config = dict(
    num_hidden_layers=20,
    hidden_size=192,
    num_attention_heads=4,
    num_key_value_heads=4,
    head_dim=64,
    intermediate_size=1536,
    vocab_size=3172,
    hidden_act='gelu',
    norm='layernorm',
    norm_place='pre',
    norm_eps=1e-05,
    positions='rope',
    rope_theta=6480.0,
    rope_fraction=0.25,
    qk_norm=True,
    attn_scale=0.125,
    bias='all',
    tie_word_embeddings=False,
    parallel_block=True,
    init='trunc',
    init_std_qkv=0.0201,
    init_std_o=0.00275,
    init_std_up=0.0201,
    init_std_down=0.00112,
    optimizer='soap_variant',
    learning_rate=0.00452,
    beta1=0.95,
    beta2=0.95,
    weight_decay=0.06,
    lr_head=0.0461,
    max_grad_norm=0.5,
    warmup_steps=54,
    schedule='wsd',
    decay_fraction=0.71,
    decay_shape='cos',
    final_lr_fraction=0.02,
    batch_tokens=262144,
    max_seq_len=256,
    doc_mask=True,
    train_tokens=1231000000,
    max_steps=4696,
    dataset='wikipedia_en',
)
Each number is 128 + 32 x the weight over its row's rms, rounded and kept within 0 to 255. Layers, rows and columns count from 0. The size above them is the row's rms in percent of the matrix's.

# layer 12 MLP up, 1536x192, rms 0.175, rows 1100-1152, columns 64-127
size [ 99  99  97  98  97  93 102 101  99 100  93 100 103  98 101  99  96  99 103 106 100 102 102 107  95  99 110  94  98 103  96  97 101 103 107  96 113  95 103  94 100 103  98  98  99 104 104  96 101  96  99  99  94]
[[163  84 105  88 152 140 186 112 103 175 113  77 149  78 104  52  68 123 158 132 114 155 162  88 148  98 171 117 152  95 126  86 131 132 132 148 119  95 164 110 110  83 120 158 131  79 140 147 110  85 160  58 178 159 147 121  87 108 129 141 164 116 104 145]
 [144 106 146 125 119 134  82 107 135 135 128 101 146 102 139 135  46  84 137 136 106 151 108  98 120 123 109 137 132  70 105 140  95 108  93  97 116 158 119 121 115 109 124 144 133 179 112 134  82 169 138 148 129 126 130  78 120 102 157 136 174 119 112 149]
 [110 138 110 104  87 135 106 125 119 151 194 129 115 142 149 145 135 163  84 127  91 145  82  47 157  92  79 150  76 144 137 104  59 120 171 151 187 115 118 155 167 100  74 132 112 145 159 128 173 109 132 169 174  45 159 153 145 172 153 115 128  58 129  84]
 [129 102 150  94 147  98 121 136 135 143 150 189  80  85 110  89 172 171  97 160 173 182 150 147 138  97 125 116 105 134  88 116  98 150 169 111 147 132 157 137 129 134 147 189 138 137 152 160 198 160 100 106 135 148 161 120 118 135  97 118 118 104  81 181]
 [228  54 137  86  88 172 133 137 178 111 174 100 115  79 149 165 175 165 144 123 151 185 161 205 157 101 168 106 119 106 103 181  73 116  89  86 118 149 117 158 133  85 176  83 148  78 117 167  97  92 115 151 158 111 159 125 149 139 149 139  88 124 168 157]
 [162 124 108 171 110 104 108 109 115 122 175 153 135  99 111 151 122  98 129 156 132 121  77  92 143  75 154 171 126  82  89 103 155 154  95 113 172 149 125 128 146  83 118 156  69 146 111 173 106 171  96 149 128 122 130 152 155 178 168 147 104 135  50 111]
 [163 104 145 121 138 158 178 144 114 152 124  96 163 124  96 134 168 150 152 100  89 182  76 150 123  90 119  98 143 124 125  80 146  77 155 141  82  74 143 139 123 128 111 116 122 115 119 172 128 148 115 138 119 163 177  92 133 108 128 109 130  94 147 112]
 [110 120 165  81 118 172  97 153 128 155 136 159 139 154 130 109 107  92 167 120 146  92 126 162 142  85  88 117 169 152  49 120 160 162 139 145 141 150 123  41 112 155 166 104 136 156 126  98 108 214  92  85  97 123 154  99 100 156 110 105 116 119  53 114]
 [191 153 111 102 121 177 158 140 131  44  46 128 100 165  55  90 132  63 130 167 171 137  49 124 129 179 130 130 120 133 113 178 180 111 133 164 149 133 114 119 128  80 148 136 149 131 173 145 173 132 106 144 183 198 118 176 141 138 131 107 128 115 144 167]
 [152 132  77  95 112 151 143 179 178 101 191 119 110  99 128 173 144  90 152 133 182 137 117 153 138 133  27 149 121 129 188 146 137 180 152  66  48 132 121 157 131  98 146 156  78 117 155 148 136 120 171 176 108 152 120 134 156 144 107 100 120 113  70 145]
 [151  89 103 107 159 106 108 173  90 131 121  82 181 118  87 151  90 150 133 170 165 111  85 148 114  53 165 201 114 153 144 163  97 118  78  72 116 152 121 127 133 110 138 153 169 127 105 149  95  89 115 115 143  64 110 171 121 164  83 108 139 119 168  64]
 [151  88  71 155 159 111 111 104 190  95 147 116 210  97 124 110 121  60 152 116 138  80  90  70 156 155 108 146 141 112 148 170 192 147 127 186 108 126 174  90 129 134  76 137  92 122 138 152 125  62 126 122 170  84 170 114  75 144 146 159 177 129  89 115]
 [188 158 144  98 195 122 150 148 188  98 106 152 132 147 129 122 119 141 131 140 161  98 183 183 140  94 111  71 150 122 137 154 119 162 169 127 103  86 146  85 139 107  85 149 132 114 168 121 162 136 125 164 209  93  81 161 120 146 141 112 162 159 125  58]
 [150 141 107 136 125  86 133 124 104 133 172 180 108 141 154 102 143 122 159 154 130 134 140  93 126 159 120 133 150  70 171 121  61 145 230 147 132  69 140 113 113 104 161 143 136 145 126 134 162 154 147  88 144 104 194 109 118 139 113 123  95 137 117 170]
 [184 157 111 129 152 129 122 146 166 136 111  43 174 165 153 139 103 150 140 103 114 186 140  71  99  81 127 180 203  44 127 114 136 139 102 113  96 101 127 154 104 109 130 150 103 115  93 110 145 118 132 100 183  58  72 158 141 195 120 112 112 139  71 125]
 [ 66  58 119 138 152 143 132 160 107  88 157 126  87  98 103 109 135 113 123 138 136 138 127 170 102  64 178 113 139 149 153  45 154  83 124 158 136 136 146 110 127  68 136 192 125 141 153 100 133 195 135 153  88 190 164 116  97 103 200 123 102 118 122  78]
 [133 155 149 135 167 135 149 149 133 146 114 145  83  90 119  68 130 137  90 166 178  83  85 125 166 111 133 177 110 100 158  85  95  99 119  96 133 146 175  64 115 103 127 179 156 153  73 145  97 137 127 127 199 133 182 119 139 101 102 108 144 131 180  95]
 [ 95 119 174 115 127 188  85 122 106 158 153 130 136  94 197 144 112 107 143 136 132 155  74 103 175  92 173 120  81 108 123 126  86  85 115 160 135 129 115 147 120  79 145 131 138  85 101 154 112 101 141  99 129 166 121 154 131 189 121 102 123 113 113 172]
 [ 62 137 158 118 153  69 143 105 113 141 176 168 109 190 147 137 175  90 125 118 113 129 167 158 105  75 178 126 124 143 166 173  81 143 122  87 129 158 105 125 178 127 126 128 104 179 140 121 203 121 134  99 147 188  98 109  87 158  70 112 123 131 111  73]
 [ 70 156 183 151 122 126  70 140  95 107 161 123 159  92 129 154  80  73 118 150  96 132  94 142 117 133  95 154 152 125 156 110 124 153 132  77 126 174 128  94 110 135 143 121 105 187 118  65 154 146 126 137 125 148 134 136 206 158 170 102 149 129  61 155]
 [141 138 127 148 157  79 125 143 123 118  49 132 126 101 149  87 156 113 129 157 132 109  66 105 104  97 195  99 125 102 143 127  97 129  79 138 151 126 160 116 125 127 178 179 157 178 107 139 149 125 139 108 126 194  78 146  91 153 165 157  85 164 153  79]
 [151 149 145  88 117  57 104 170  46  67 156  96 131 130 116 123 160 182 111 113 149 188 177  90 103  81 114 134  70 141 175 123 184 207 102  57 114 103 155 131 153 115 149 106  99 182 121 153 159 154 114 130 202  86 182  98 138 150 137 118 115 170 142 100]
 [ 78 151 207  75 132 195 163 141  82  73 121 126 155 147 106 133 162 106  82 108 127 155 146 141 100  65 156 101 123 155 127 140 170  88 138 132 127  91 132 103 184  99  95 220 126 181 116 155 113  69 149 164  80 124  89 127 126 188 123 139 108 135  76 135]
 [ 99 157 172 132  98 123 114 167 133 148 128  74 138 128  88 135  89 157  82 125 123 153 123 160 104  74 178 129  73 152 120 122 147 116 145 137 132 146 158 133 125 171  83 106 185 160 154  96 140 133 119  89 144 152 107 110 125 138 164 108  78 102 153 137]
 [178  93 166 132 175 140 143 130 114 194 205 142 125 158 145  98 140 163 126 153 105 126  89 139  83 128 131  94  69 125 123 166  78 128 167 158 136 146 126 127 145 132  96 175  62 137 135 115 168 180 101 162 102 142 159 113 140 153 132 111 130 143 106 110]
 [174 118 146  83 151 165 147 100 103 111 188 101  93 109 103 146  77 126 139 109 192  67 156  83  94  96 226 185  88 122 129 169  82 167  87 130 115  89 105 132 136 130 157 170  99 128 137 108 165 176 152 146 114 155 118 108 142 125 146 147  39 115 104 134]
 [147 105 125 112 138 144 181 132 119  79 109 107 152 150 125 168 131 141 153 142 128  93  97 184 180 129 110 149 189  57  98 114 118 139 104  90 123 132 123 123 104 175 164  95 111 148 130 163 117  57 108  87 159  93  94 163 139 152 129 149 102 113 116 143]
 [126 106 133 130  79 124 178 159  92 101  88 132 115 152 188 169 188 104 108 141  57 156 135  85 127 144 156 183  60 123 101 106 153 188 173 141  76 113 124 132 173 181 159  93 123 103  99 150 129 104 160 117 213 116 110 152 112  49 117 179 159 170 144  95]
 [146 151 133 151 139 135 113 102 125 122 156  80 116 141 134  34 166 192 148 190  87 111  66 177 140  90 117 200 106 113 133 157 116 154  73 159 120 139  94 115 168  86 189 142 144 157 178 155 100 135 137 193 135  62 105 125 136 150  70 122 138 148 173 108]
 [150 147 108 125 149  88 139 128 153 158 126 117 134  56 178 157 165  69 123 128  93 131 106 164 138 131 112 119 164 148  87 147 121 176 130  82 140 145 145 104 163 127 101  93 104 112  92 113 125  81 125 173 166 118 101 124 123 106  72 124  80  62 101 107]
 [132 124  84 141  98 118 159 142 144  95 123 136 161 150 115 147 155 125 136 119 109 102 118 153 133 154 121 132 103 112 172  94 139 121 187 115 110 141 167 131 152 180 124 113  64 102 138 188  85  59 117 126 190  73 143 149 163 180 164 116 144 199 114  84]
 [154  62 136  72 142 115  69  81 103 120 164 125 178 212 147 112 162 129  94  75  98 104 189 108 159 174  99 122 109 110 155 157 137 124 174 125  69 169 150 141 106 168 174 136 116 149 148 167 143 105 128  86 121 125 157 131 167 134 143 162 104  67  96 141]
 [137 165 138 165 113 102 114  72 102 122 147  94  64  84 117 153 117 127 123 141 149 103 164  76 117 126  90 174  94 126 110 104 141 130 153 119 121 127  84  45  78 112 146  96 112  96 114 160 153 120 133 153 148 141 128  94 123 143 173 119 122  80 136 107]
 [104  83 126 162 152 181  97 142 115 131 112 110 163  75 133  90 127 138 136  78 137 202 120 108  95 119  89 216 109  89 154 144 120 138 144 117  73 163 102 144 118 125 155 200 147 130 110 175  91 134 128 115 106 145 107 140 124 133 134 180 126 168 136 123]
 [143 145 109 156  40 188 108 100  89  78 100 119 190 147 151 170 131 149 162 144 190 154 171 163  81 138  94  61 133 161  94  88 128  54 142 103 131 139 151 122 108 114 164 132 141 128 127  91 115  94  81 104 144 104 168 166 147 125 146 150 189 136  98  73]
 [ 62 113  72  89 130 141  74 105 108 156 157 136 128  88 118 113 138 118 139 158 154 133  99 116 134 147 154 137 153  74 137 151 148 124  72 146 164 109 172 149 151  79  96 213 153 136 168 117 134 130  93 129 157 104 116 105 144 151 112 139 104 108 158 101]
 [133 127  87  89 114 107 142 181 127 131 157 138 142 121  86 147  66 177 123  75 124 163  92 126 126  90 125  65 161  89 107  90 170 122 160 100 167 165  79 115 136 167 140  67 122  70 141 118 123 128  88 148 204 135 155 110 189 141 122  86 120 143 153 103]
 [ 80 115  83 103 168 155 115 143 161 109 186 134 127 160 120 121 131  48 159 199 100 152  97  81  94 133 144 154 162  79 149  85 137 125 137  88 194 122 127  68 120 140 147 184  49 157 137 103 119 157 139 138 109 119 130 126  96 166 139 122 151 194 128  63]
 [ 89 134  87  46 160 111 148  79 132 143 159 125 143  51 160 119 110 203  79 110 107 127  68  78 158 135 119 148  74 176 100 112 123 129 139 126 112  64  80 124 157 111 130 178 136 139 124 100  87 176  95 125 177 105 137 179 106 116 157  80 146 145 126  79]
 [122 131 151 148 118 100 149 125 134  91  94 143 131 148 130 149 140  97  89 125 134 121 122 122 112  96 161  69 124 170 159 171 150 145 169 108  64 138 106 101  90 148 151  86 112 153 119 145  91 138 174 177 208  69  93 144 133 141 138 126 150  57  79 108]
 [156 154 111 141 143  63 113 163 140 120 191 168  62  58 122 111 150 198 160 121 163 136 105 107 178 147 151  59 178  92 179 141 120 115 125 165 123 110 192 115  89 145  71 119 145 196 122 164 184 138  99 142 129 117 161 118 179 157 179 122 165 133 125 149]
 [165 115 113 139 122 151 134 128 139 200  67 163 113 131 140 122 150 139 114  78 134 123 134 109 160 126 126 156 118 151 151 127  95  84 119 113 111 156 183 128 122 121 124 159  34 113 147  53  81 156 128  84 158 110 168 163 146 116 105 141 158  94  59 124]
 [111 127  70 122  58 140 100 129 107 140 153 141  68 149 178 106 203 150  96 137 142 162 145 113  99 123 106 119 117 152 138 174 141 100 152 124 124  84  63  86  96 110 170 135 166 151 161 119 158 156 103  98 182 146 103 131 155 191 111 130 104  86 149 150]
 [129 110 169 122 140 134 154 132  95 178 106 114 125  45 180  88 129  73 119 157 100  73  70 149 108 187 167 127  95  75 110 135 153 136 170 135 140 101  72 124 111 137 106 180  93 161 121 143 174  77 116 169  99 109 154 178  94 149 117 106 127 119 173 100]
 [108 133 105  58 105  84 114 103 179  96 120 117 105 134 180 124  94 148  96 150 202 157 117 173 137 115 129 135 133 114 138 207 109 140 208 202 129  54  84 119 125 121  65 119 128 169  65 113 137 112 125 115  98  89 112 125  94 147 139  60  97 114 112 120]
 [ 69 152 134 152 137 143  84 154  77 141 115 148 151 123 156 131 159 184 155 143  46  46 156 101 125  89 103 125 140 153 117 198 107  91 114 138 131  71 174 105 167  83 188  83 183 138 138 133 156  95  93 101  95 100 121  99 106 139 137 150 110 106 143 132]
 [150 144  84 136 162  73 117 132 170 124 113 121 149  76  99 162 103 102 149 153 113 109 135  92 176 114  70 168  38 106  94 111  52 171 129 115 102  87 120 137 120 161 128 214  97  94 176 143 135 145  66 114 148 154 114  80 115  83 111 145 134 116 127 114]
 [177 150 182 144 155 162  83 172 103 181 137 108 126 131 180 145 110 127 219 138 162 113 115  67 104 109 158 141 101 131 160 155 164 195 152 136 108 115 129 114 120  95 147  87 124  90 140 117  91 107 137 148 150 139 137  68  50 109 159 158 158 164 124  95]
 [177 175 119 151  84  73 118 120 102  84  96 121 144 105 131 148 133 165 146 166 104  99 151 205  74 138 154 102 113 170 147 186  71 180 180 113 149 151 148  90 133  72 122  66 139 126 194 120  75 153 156  81 114 155  87 134 116  66 120  82 162 151 112 106]
 [141 110  84 177 123 144 102 141 150 150 130 149 134 119  90 127 121 113  57 145 185 109 106 165  80 114 162 100 123 109 176 156 123 116 139 114 198 172 101  83 160 126 118 113  86  71 152  94 105 181 126 130 101 102 108 109 107 143 168 141 148 104 127 167]
 [162 116  73 117 190 111 168 152 150 133  86  99 176 131 144 135 125  95 178  98 162 131  70 124  87 139 132 136 113 102  81 174 143 121 148 165 174  82 161 137 112 138 139  90  94 213  88 118 150 136 112 160 107 105  76 134  78 107 217 137  39 117 153 151]
 [ 75 186 101 121 156 146 115 117 113  73 113 137 145 126 153 159 123 194 149  46 132 127 182 121 120  92 202 116 126  96 133 136 131  97 176 140 119 181 150 138 142 158 155  87 147 124 118 111 129  95  96 108 168  74 123 150 173 140 106 138 170 134 150 104]
 [105 170 234 115 131 125 135 107 134 109 121 109 140 114  97 118 166 136 169 175 140 174 112 145 148 107 162 136 107 209 109 172 113  50 148 136 106 143  73 170 112 100 190 109  67 158 119 115 177 170 127 140 156 124 143 126  90 129 109 131 142 158 125 125]]
# layer 12 MLP down (transposed), 1536x192, rms 0.173, rows 1100-1151, columns 64-127
size [110  95  86  91 100  95 103 101  94  98  89 100 101 103  98  86  90  96 106 107  98 100  94 109  94 104 115  87  97 101  93  99 107 105 103  86 113  90 104  99  93  90  99 106  97 107 109 102 103  91 103 102]
[[138 104  92 181  91 153 136  87 191 114 131 168 140 136  93 121  64 152  83 100 141 143 141 182 129 125  84 171 107 145  96 172 102 134 174 101 123 164  82 143 153 139 115 101 175  60 128 111 143 147 164  61 155 134 156 188  91 130 155  60  55 164 150  78]
 [108 152  67 130 112 143 128 131 118 138 124 147 105 169  99  96 156 136 114 149 160 123 173 133 105 146 134  72 138 138 145 140 109 180 106 151 113 143  89 152 112 132 105 169 102  89 128 156 119 142 156  48  83 180 212 173 134  73  99 155 187 107 154 131]
 [199 131 148 115 208 125 148 153  91 106  79 137 140 120 112 139 170 143 178 113 154  97 159 203  63 165 218  82 162 152 109 113 184 135  68 118 129 165 121 141 146 131 200 111 150 140 112 117 107 162 175 137 116 239  94 159 137 114 111 112 166 171 140 152]
 [129 158 117 127 137 148  95  87  96 158 137 144 139 161 163 115 127 131  44 129  83 132 178  96 167 161 133 150  95 119  80 151  61  91  78 135 156 150  87  77 101  75 127 127 126 105 147  94 125 165  41 100  85 155 105 140  94 140 115 121  97 107 128 180]
 [ 92 102 140 123 140 104 170 108 129 152  70 117  97  90 156 114  36  91  93  99 137  90  87  67 191 161 161 158  97 133 126  85 142  61 114 140 152  92 126 186 128 111 140 135 110 115 193 127 112 143 159 115 149 128 101 144 108 108 145 122 110 205 123  78]
 [ 89 102 188 163 164 141 132 158 125 123 148 118  85 102  99 119 160 178 147 139 200  84 107 137 116 111 187 128 133  94 130 140 141 109 135  89 160 130 119 171  97 141  95  76  63 120  64  82 151 105  72 126 135 126 136 106 141  85 105  73 164 150 179 126]
 [122 117 143 129  85 138 122  86 173 134  80  69 127  78  95 123 111 143 110  57 114 140  66 168 119 132  98 139 116 112 127 170 100 127 102 157 133 199 168 153 165 103 172  82 115 111 122 170 108  93 150 155 116  70 176 166 146 160  96 130 128  79 137 158]
 [191 105 111 117 125 152 134  91 110 175 229 105 186 135 166 131 176 149 109 122 154  84 156 104 116 132 108 109  93 135  93 142 141 131 148 103 120 111  63 149 126  92 110 185 115 134 149 102  54 105 207  83 157  72 131 157 187 123 162  57 104 103 115 107]
 [ 97 116  75 104 150 120  90 111  89 162 221 177 150 131 167  66 175 132 152  70 156 148 155 101  97 125 135 115 184 138 159 108 115 147 136  82 106 135 149  93 189 117 138 133 101 117 143 169 128 163 146  74  70  65 133 105 175 111 135  99 107 175 173  82]
 [112  56 114  93 126 119 147  88 109 145 136 207 145 139 146 137  58  90 145 138 205 194 103  80 109 150 153  94 114 126 126 144 128  76 101 127 222 114 160 111  74 104 100  69 124  53 117 116 135  93  83  57  66 163 101 123 128 138 134 139 109 134 121 116]
 [125 183 108 121 126 116 139 125 112  85 137  91  71 145 100 110 196  84 117  91 138  75 127 117 112 159 181 121 122 133 102 125 110 123 144 158 177 123  91 159 119 142 179 124 150 133 173 116  84 186 110 160 109 149 133  95 122 118 134 171 117 125  60 143]
 [104 152 159 128 205 130 141 154 164 120  86  96 107  77 145 134 146 176 133 148 116 108 138 120 129 106 182 170 112 164 176  75 102 182  98  67 130 119  37 184 137 104 118 169 147 156 132 111 129 138 116 133  58 119  67 169 164 120 136 127 127 155 159 200]
 [148  80  98 109  83 159 118 123  94 169 168 164 149 155 155 181 116 109  99 121 122 100  94 139 104  60 195 149 153 127 188 158 140  76 103 126 133 165  92 128 142  54 151  90 127 109 106 105 127 105  71 114 129  90 118 141 184 141 136 118 127 146 116 172]
 [ 76 173  61 114 156 128 124  96 136 165 177 119 160 170 137  62 106 185 129 140 137 135 151 122 122 106 197 104  73 124  97 178 130  89 197 102 136  40 124 131 103 160 162 186 133 131 133 145 156 197 144 132 131 115 103 136 122 135  89 119 183  97 157  97]
 [117  89 181 182 127  70 128 181  79 127 163 129  80 107 113 151 140 130 128 157 100  96 103 146 197 131 138 101 124 202 149 158 139 116 171 173 133 162  90 114 120  88 133  93 131 149 131 136 122 131 123 128  87 214 157 110 108 105 139 127 138 104 175 101]
 [ 94 170 119 122 118  79 132 153 105 144 153 105 184 122 121 118 146 134 104 151 137  86 113 133 184 137 144 177 119 145 148 195 101  79 133 107  82  90 114 161 145 100 123  77  33 155  96 116  79  73  81  90 130 126  22 106 154 108 112 144 107 166 152 132]
 [118 130 151 157 113  98 133 116 114 124 122 117 169 161 151 166 117 143 132  82 100  97 153 139 102 170 172 142 183 148 141 163 133  77 154 148 107  88  96 103 170 129 119  57  95 105 135 150 153 135 192 149  97 121 115 152 124 169 120 151 137 167 135 108]
 [223 112  92 116 181 116 153 152  97  88  97  98  98 111 172 132 138 136 122  91 106 100 127 171 108 155 113 135 137 110 114 110 162 106  78  88  81  86 114 140 149 152 134  84  84 117 104  72 137 143 138 133 185  88 139 200 152  60 125 182 144 157 116 159]
 [171  92 103 119 108  92 137 142 162  66  99  87  68 144 143 132 141  97 110 151  35  98  98 147 115 103 135 165 149 143 162  98 100 186 157  89  83  88 149 130 107 105 163 134 141 137 140 214 172 156 101 134 109 132 121 184  86 129 151 142 153 153 152 142]
 [ 70  94  96 103 176 127 104  96 111 102 128 165  78 112 121 152 138  72 141 112 190 167 120 140 136 106  95 117 126 124  88 129 172 150  89 161 117 109 173 137 111 101  97 132  67 124 118 110 110 208 103 118 137 148  93 128 183 137 130 194 169 134 148 130]
 [ 69 115 121 168 164 161 111 135 120 111 142 153  59 152 153 147 101 170  80 145 125 152 159 119 169 114 117  63 177 173 128 135 193 119 123 170 157 176 127 178 185 144 151 135 130 124  68  93 106 102 129 101  93 135  85 148 191  97 126  87 105 150  85 163]
 [153  93  94 162 152 157 129 131 145 160 126 130 110 165 153 124  88 147 155 164 174 128  77 195 177 157 178  85  81 127 169 107 113  72 111 147 155 174 123 135  89 182 115 127 131 138 129  60 137  60  79 157 106 131  77 152  80 110  92 115 135  98 117 149]
 [120 141  64 164 130  46 103  95 111 145  86 118 139 125 105  97 119 128  75 174 146 103 139 113 169 134  60  72 140 153 126  66  67 144 105 134  88 106 130 128  99 158  70 129 135 110  92 158 154 162 152 193 160 148 105 136 119 124 101  99 155 159 155  94]
 [152 136 133  65 161 121 120 125 127  99 114 150 111 137 124  39  47 172 101 137 142 147 127 162 155 122  95  66 125  82 172  58 142 101  85 118 128  79 131 152 103 175 130 116 104  93 146 117 122 138  94  98  88  98 102 108 182 126 146 134 135  81 146 121]
 [169 178 134 114  71  79 150  64 124  89  75 145  74  81  96 156 123 133 143 152 166 131  93 124 181 109  86 163  92  94 160 146 120 164  97  72 163 128 171 130 157 146 159 115  71 165 139 158  83 109 116 104 142 124 129 159 180 141  99 153 134  77 116 142]
 [141 137 132 142 208 133  97 162 162 119  57 110 156 119 220  68 116  89 108 189 133  90 163 166 117 144  55 121 121 134  89 114 116  40 130  95 113 181  84 126  98 132 121 154 116  95 155 114 101 128 168 148 195 127 181 112 115  85  79 138 169 149 118 133]
 [140 210 141 160  62 176 137 135 102 153 124  88 120 113 134 174  99 126 129 152 143 138  74 126 136 169 163 150 113 136  90 139  88 117 176 105 111 103 100  73 115 118 116  93 255 173 135 123 110 123 127 126 114 144 106 132 153 120 157 181 198 107  56 151]
 [194 137 140 159 149 162  85  77 152 142 169 122 139  95  93 152  99 130 131  91 187 110 136 155 112 111 122  61 223  87 168 104 109 103  74 159 121  69 129 147  95 109  89 119  40 118 143 109 111 161 112 116 108 157 116  91 160 133 212 100 132 111  95  78]
 [150  89 132  87  64 134  72 114  97 123 164 148 179 153 141 140 118 104  70  74 124 103 105  95 190 117 151  60 136  84 100  88 132 154 138 131 186 110 182 158 109 149 121  79 158 131 115 109 173  99  82 101 158 196 138 128  86 158 131  81 103  97  95 156]
 [129 172 171 122 204 130 132 180 137 167 130 130 108 124 108  99 125 125 191 129  99 101 125 156 101 128 197  96 115 147  75 127 112  91 123 136 109  85 135 156 127 118 168 180 139  81 163  97  82 172 104 159 122 139 121 136 168  70 121 135 130 113 143 118]
 [ 74 139 159  84 149 112 128 140 116 104 120 167 160 159 166 165  92 104 130  99 198 125  64 112 167 115 152 106  87 146 106  99 166 127  96  89 125  91 131  69 111 158 137 187 166 152  95  97 144 174  94 125 100 127 115  94  62 134 135 126 108 108 135 130]
 [ 77 104 115 102 138 169 144 118 130 110 106 127 120  92 145 171 134 138 121 130 111 177 113 158 125 166 146 184  98 129 106 126 131 154 164  97 163 153 129 140 200 129 136  96 182 108 110 182 211 154  96 110 140 121 106  73 172 100 138 115 156 185 202 164]
 [141 156 111 117 116 127  98  96 127  70  90 105 126 128  64 121 167 155  59 101 146 223 186 128 192 152 119 132  87  79 165 159 131 130 154 162 150 176 143  96 149  86 175 164 178  94 118  38 128 174  90 111 138  79 161 163 126 155 183 150 129 147 153 115]
 [166 169 119 135 102 160  85 145 171 160 107 213  86 122 134 140 101 123 136 152  85  96 103 109 112  79 102  99 112 202 100 133 113 137  81  32  92 143  96 131 126  86  74 124 184 137 130 149 130 174  58 110 120 156 147 150 117 185 119 115 118 151  96 163]
 [112 104 141 135 117 190 118  96  87 106 168 104 130 175 132  93 152 112 132  90 112 121  95 179 176 131  87 186  83 163  87 159 120 156 113 110 142 129  97 150 157 132  99 127 139 123 129 191 121 124 104 135 100 113  65 141 150  94 128 101 106  69 172 106]
 [199 135 141 133 117 140 145 125 159 116 117 130 157 134 107 173  52  94 124  92 130 159 173 133 142 137 149  79 116 146 184  88  84 106 162 132  81 193  94 124  79 137 101   5  89 134 112 137 154 123 145 166 108 143 101 145 130  88 138 109 150 136 159 118]
 [139 123 112 112  51 108 161 149 170 125 124 125 147 149  81 175  87 146  88 146 121  99 144  74 151 159 170  79 117  68 137 114 171 125  72 108 169  88 109 135 172 120 126 115 113 122 182 119 154 105 117 119 181 140 126  84 105 191  91 124 114  79 131 149]
 [179 147 124 150 107 170 126 109 109 151  99 138 110  78  69 147 110 102  82  94 135 138  65 124 128  79 187 133 144 129 183 101 111 166 136 194  93  85 120 121 141 103 106  89  92 141 166 133 173 131 102 112 127 128 133 137 126  90 124 123 127 115 132 120]
 [132 127  90 129  90 150  84  77  57  88 125 138 129 127 137 142 100 193 101 174 145 156 179 126 145  99 139 173  83 168 165 123  94 165 111 132 169 171 135 121 128 163 163 128 130 120  74 162 143 138 155 139 175 106 104 133 114 112  77  93 108 138 161 131]
 [189 119 119 148 173 131  60 112 127 124  96 127 159  96 111 118 132 193  89 120 198 136  98 108 153  81 153 164 109 102 155 102 154 139 102 147 134 132 136 133 138 111 114 123 157  82 101 111 187 165 158 118 166 115 117 146 130  61  83 104 162  97 179 195]
 [173 117 128 130 128 185 113 120 111 105  62  99 117 114 157 185 168  99  85 156 132 141 148 127 127  98 177 192  93 117 108  70 102 103 147  94  94 172  74 142 215  88 177 166  94 124 153  91 140 135 142 126 192 125 148 124 136  86  94 136 136 143 129 115]
 [ 59 150 144 114 165 124 188 142 112 124 157  88 123  74 137 136 164 175 154 137 122 171  89 170 146 137 124  87 103 112 177 101 100 106 139 116  76 121  68 142 221 113 120  79  71 130 198 147 134 102 125 162 140 118 105 131 129 101 154 115 161 155 100  99]
 [109 119 123 170 166  79 130 169 176  98 147 128 113 126 198 102 141  85  62 161 117  99 154 184 105 167 123  75 155 117 169 122 159 114  87 179 135 130 137  84 242 112  89 121 230 147 111 164 120 134  92 123 182 157 139 139 116 122 145 168 125 156 150 163]
 [114  99 136 118  85 113 123 122  90 147 103 117 108 158  52 119 133 141 141 111 169  73  91  92 135 194 151 153 141 111 137 112 160 130  97  92 143 115 103 127  86 106 122  87 173 110  90 108 146 101 120  77 160 115 139 138 109 121  95 105 152 131  95 100]
 [137 151 156 162 176 127 165 161 117 165  62 108 110 122 136 122  76 143 125 139 148 106 122  84  91 116 146 127 164 113 157  78 138 150 191 110 123 128 135 154 138 112 156 164 144  98 119 102  79 218  89 146  85 173 121 103 130 135  63 146  95 168 162 158]
 [ 97 107 112  97  78 140 123 146 155 134 142 158 107 100 108 117  85 125 133 101 103 150 143 122  89 145 160  98 112 152 120 121 120 106 116 112 187 160  93 193 132 163 108 137 199 147 171 145 124  95 114 114 125 151 118 159 161 135  95  90 143 170  88 135]
 [ 81 196  90 129 116 118 109 134 130 110 153 136 190 132  45 107 195 152 126 125 117 139 111 123  88 130 156 159 108 132  73 178 151 155 156 144 155 158  86 103 164  99  98 103 146 126 140 210 159 110 155 126  68 139 120 114  95 162 145  55 135 164 119  81]
 [109 172 103 143 148 120 143 103 165  53  95 122 142 108 138 133  86 178  77 124 154 132 101 119 100 146  39  96 175  95 110 107 144  73 113  98 128 111 127 134 128 105 134 121 133 153  98  48 152 139 107 137 103 131 121 136 107 166 119 179 162  84 175 179]
 [118 141 133 102 162 150 166 115  36 141 109 180 178 133 141 146 133  91 131 159 106 165 113 182 151 121 164 105 102 130 140 181  95 168 128 114 142 110 175 219 199  92  71  61  99 175 182 106 123 129 142  78 127  95 102 119 129 135 142 142 115 128 110 138]
 [104 180 110 110 134 169  92 128 127 119 152 113 152 136 126  99 160 138 110 108  96 157 151  68 103 106 134 153 143 129 118 130 132 112  89 111 165 146 155 165  96 148 161 130   0 102 145 172 143 113 107 141 127 124  72 108 113  78 133 146 102 127 142 114]
 [139 103  98 130 187  80 118 114 117 158 127 144 146 142 158 154 152 128 167 144 180  87 174 143  91 160  95 166 204 188 139 127 170 147 139 178 161  70 125 146 124  73 155  64 126 114 110  91 165 153 139 154 143 146 129 101  94  62 150 139 196 108 131  91]
 [219  48 118 134  68 104  99  92 166 136 128 128 153  95  83  85  88 144 124 160 112 167  95  91 139 170  86 166 138 123 144  84 142 105  97 107 119 138 164  73 135 156 165 166 159 118  87 159 149  92 117 141 148 139 129 153 110 137 129 120  70 110  97 133]]